Weights of a small GPT-style language model, trained from scratch on English Wikipedia.
Size: 14 layers, width 128, 2 heads of 64, MLP 512 squared ReLU, vocabulary 8192, 4.8M parameters.
Each number is 500 + 50 x the weight over its row's rms, rounded and kept within 0 to 999. Layers, rows and columns count from 0. Numbers have three digits each. The size before them is the row's rms in percent of the matrix's.

# down: layer 8 MLP down (transposed), 512x128, rms 0.166, rows 243-262, columns 64-127
# up: layer 8 MLP up, 512x128, rms 0.179, rows 244-263, columns 64-127
down243 142:515553508500464423476534449445469496546525489556555593548487607528551467530566538491590461414458568479497430501529516506468469521507589517584524522501433337509530535541605471567523476499496559
up244 047:425550449512439516529514541515439537562432465554523509444551401572475584546492585491515533474525527461513462511510521491677523514526508529468390574548487528478465526432575440440496451421446526
down244 055:469415527324503489501539523508429549449528524571479409501473510471451491493483539529554597493515496432464496426541430478426423490484528529510568560483540535483552529505502558476384485513453433
up245 046:488608426574424546584588504558487479590431497473493488435512542541556518512506557407455544553529554505560459492500520520493505455537537353469410528515450572453459501489591374415532557389505473
down245 033:475486476462534389581439530518459530502506459509503479460412509476542519586519534456493523519454566571491446443573465488470466441558510496590544609479489468568473501458514528458423440567514487
up246 040:399528393558507506525555481614519452524391476530528527409545450551507530474516572394489577560482542503647450546515519568531446531498531497486503513488501526484484522562560477445497534341466531
down246 042:521382570448470538453444487558445502473448494527497510485453468464448496496537527677437453429615420562553452570501486481474496520465522507545483535468516513455516472480500496552493427518501540
up247 105:519480564494498456534522472510527533470412313400537522449530452578463596458496462505421536546584510546490410523459464459536487445535528510498463469531554454505511425478473447508454477421524453
down247 118:489384471515495554427602514511459460428524501535520472393478510488528479491459482642520563530517455474503514440492481423516506433426552476515496560521508535476590498527470560474545537477495519
up248 141:517485447528469559519475466605523572484489399528501465484538389572556556523637517485477516471479467432607463578429498440562509561518490426486459467486452523395461491569437534521551493470515539
down248 138:484358488550557480561477456561503491553449446467525473467563504501560507563489508669452428469590531515530516464500473512453526579542438449483529482507487513574458504523522586680547517482495441
up249 115:492475530458530583539560430505544546579448538489558518373542444588452527470402501471475533514438501489554530515518510500599421576562454523487512521562488601511481445548497318527452514538444571
down249 115:551473546391540502485499397474522545383488477598437491593424560468453518555496458465472497452530510440518548422484523531498486521525464569493467569558544552522467552452481521670470520508544534
up250 108:383525492557474507473514511469522445510494481551482557496525551477569527487484484472525475448444563473534517523462471602496549496542535544446448493574436568413357524488521496324443518452524522
down250 115:537432546593571478530440465524496469514491555465500543563494501432542493516517424562498472493529459476501546482492483463345447494509491472484458511475485452577561563539495517549395536551406473
up251 048:470567459512456528530525477597463607567445446449564458474533495566488516520479575397542521589588499493557475531491492569578530544446525449463518502540472541479452498508555430431524551411464471
down251 048:520580481510479511523536562487512549470526509493522542507531505454486471530476486384552503464394536471508492447469457450482479462537521536556398528421476598533494489459478510466414583473464548
up252 108:513535505516486490583570499504498508482475527514570513429485432643466598579564548502471534516453458483598471481584526431544493509457526512439457459483528503502479460516551543488484550513555500
down252 106:502568534550550367470533557511418535496485576493430523555491488414540422503458474510514546433529506459511535526477569567510549575493542506529523620496532455473549570490524422520505549475564486
up253 111:459569509547520451590438451597574439478517417461505493482463436455442473456473478491501467502484516454613451579488520509563470514397594452511514504595484563407417430525503501477500497485491531
down253 114:513469517534540483577422405533513475610515458538498463525429501552409451424461421489539379478467573460563558526469482503491503514451567527544532419496440508536506437637411501548398526549486495
up254 100:389508492499507504473501466442457472476398436498578439440467394562481604457460470504444585518492593546585470492444461501614447454504481502542379559493519488562425520445507406471458443500531434
down254 107:538402552454453495475442454486433539496505487544382472501484454538433498530502439497552566522542482487464567570491517487483433442448436535507531496437552620531602479479428462446415534473443439
up255 148:490458516442474550457457501544490421554471508520481472495549505503553508494498521451516561465647507563483346422522619493530501536452443542465467559440509467529473558414550506540458504504589511
down255 142:498667548505453418427408575497494504485482541524433560458546479516603505491517446370522385558562600510534524477473542563445535467599527496554486515511508446542499441432436497383543507481533416
up256 114:450474485529425634491535524463515517581489485549577459512465458477479576574482524511450469393493460475475423529403433373519496494463507512453519510441513544451528581508465495508525428451443436
down256 115:456441465464505558510478458502481641528501449473533402447475459544473493518510470618441509648537508537526422542470362517488619515524488484467628542450472512537487518472512516465534526537394514
up257 054:300545489533435557498491522580494422507416470514595527393524416574508486553522522434523539492570543503551505553467524499568468502563511499454471617517486518497368526479580477430456570469480509
down257 052:470405513391514480517579476530452483401548525471431494512439531397451539531475547578503499467522504517474547562535468583485526507433467446481578522497544530535504577517497556552423564504490499
up258 040:442506419513513499601496502530552521526418410510542527475521466497473534518528575414515562559495530491554476627471488512564480505433526509486428524483511534485507481477575422411461428465448505
down258 034:504512526559459517455523529475459476569490546527444541554510459560496445446608471588467463492633528534493520524696591544487460540467494393552548507632432489450440530492584482483538529525543561
up259 042:443592471508474499579554544552476458510438459539518512457488484518536558505490551438493568543551521463518447531546507515532523594514572453458440524592472544515457513478501452458530447419451481
down259 047:489436578455605533528545477467494464486460416524586461483564442494471479507436380563536503441546448516425559475467553480543312451456515545508486545519542543409475560496549551605547501470474575
up260 140:500505457543408454534442537520453511518511419515530591464468496473496535538550528497506483566444512584581502552410539441490445536508555443477574501455480565467442455504440437507574472408401519
down260 132:489622505570554539477505451457497471476523483455489424448511565478567525504446525498570430481492544522487526500580480473453514453511441462451514450467603420598585566545507605508510527527422480
up261 044:462504499554471477544486534584460399542372441557534517440534499540516516534537561467514488499593451469575462508496522424601522544478583548456483533506551554475496566517544492403487452371482512
down261 036:428554526563543488469461473510426491566467464500517428582512421472462526483502517446490486462506507441604537555544554605578523542505504556459521541501536480404483524520551394481481539578464506
up262 038:432589470522524504530461511562500515568430443495534520417545437542503518478480588415494510513525393421604530477474500449566503515512573457460462559560507542476485543499521503433540538417484599
down262 040:513430561495477508528428540573620530446584475495478515478481473465511498505563453409434493477430522509504511467551473474576506383379517449548543436488518537398494507585513458552404498567440597
up263 052:463580399541479449535531502602564476492408485496550513424478456594466518495409609453454546510548533522533475476431536514523502496483603498511441547485507541426369511554577486412508516363424518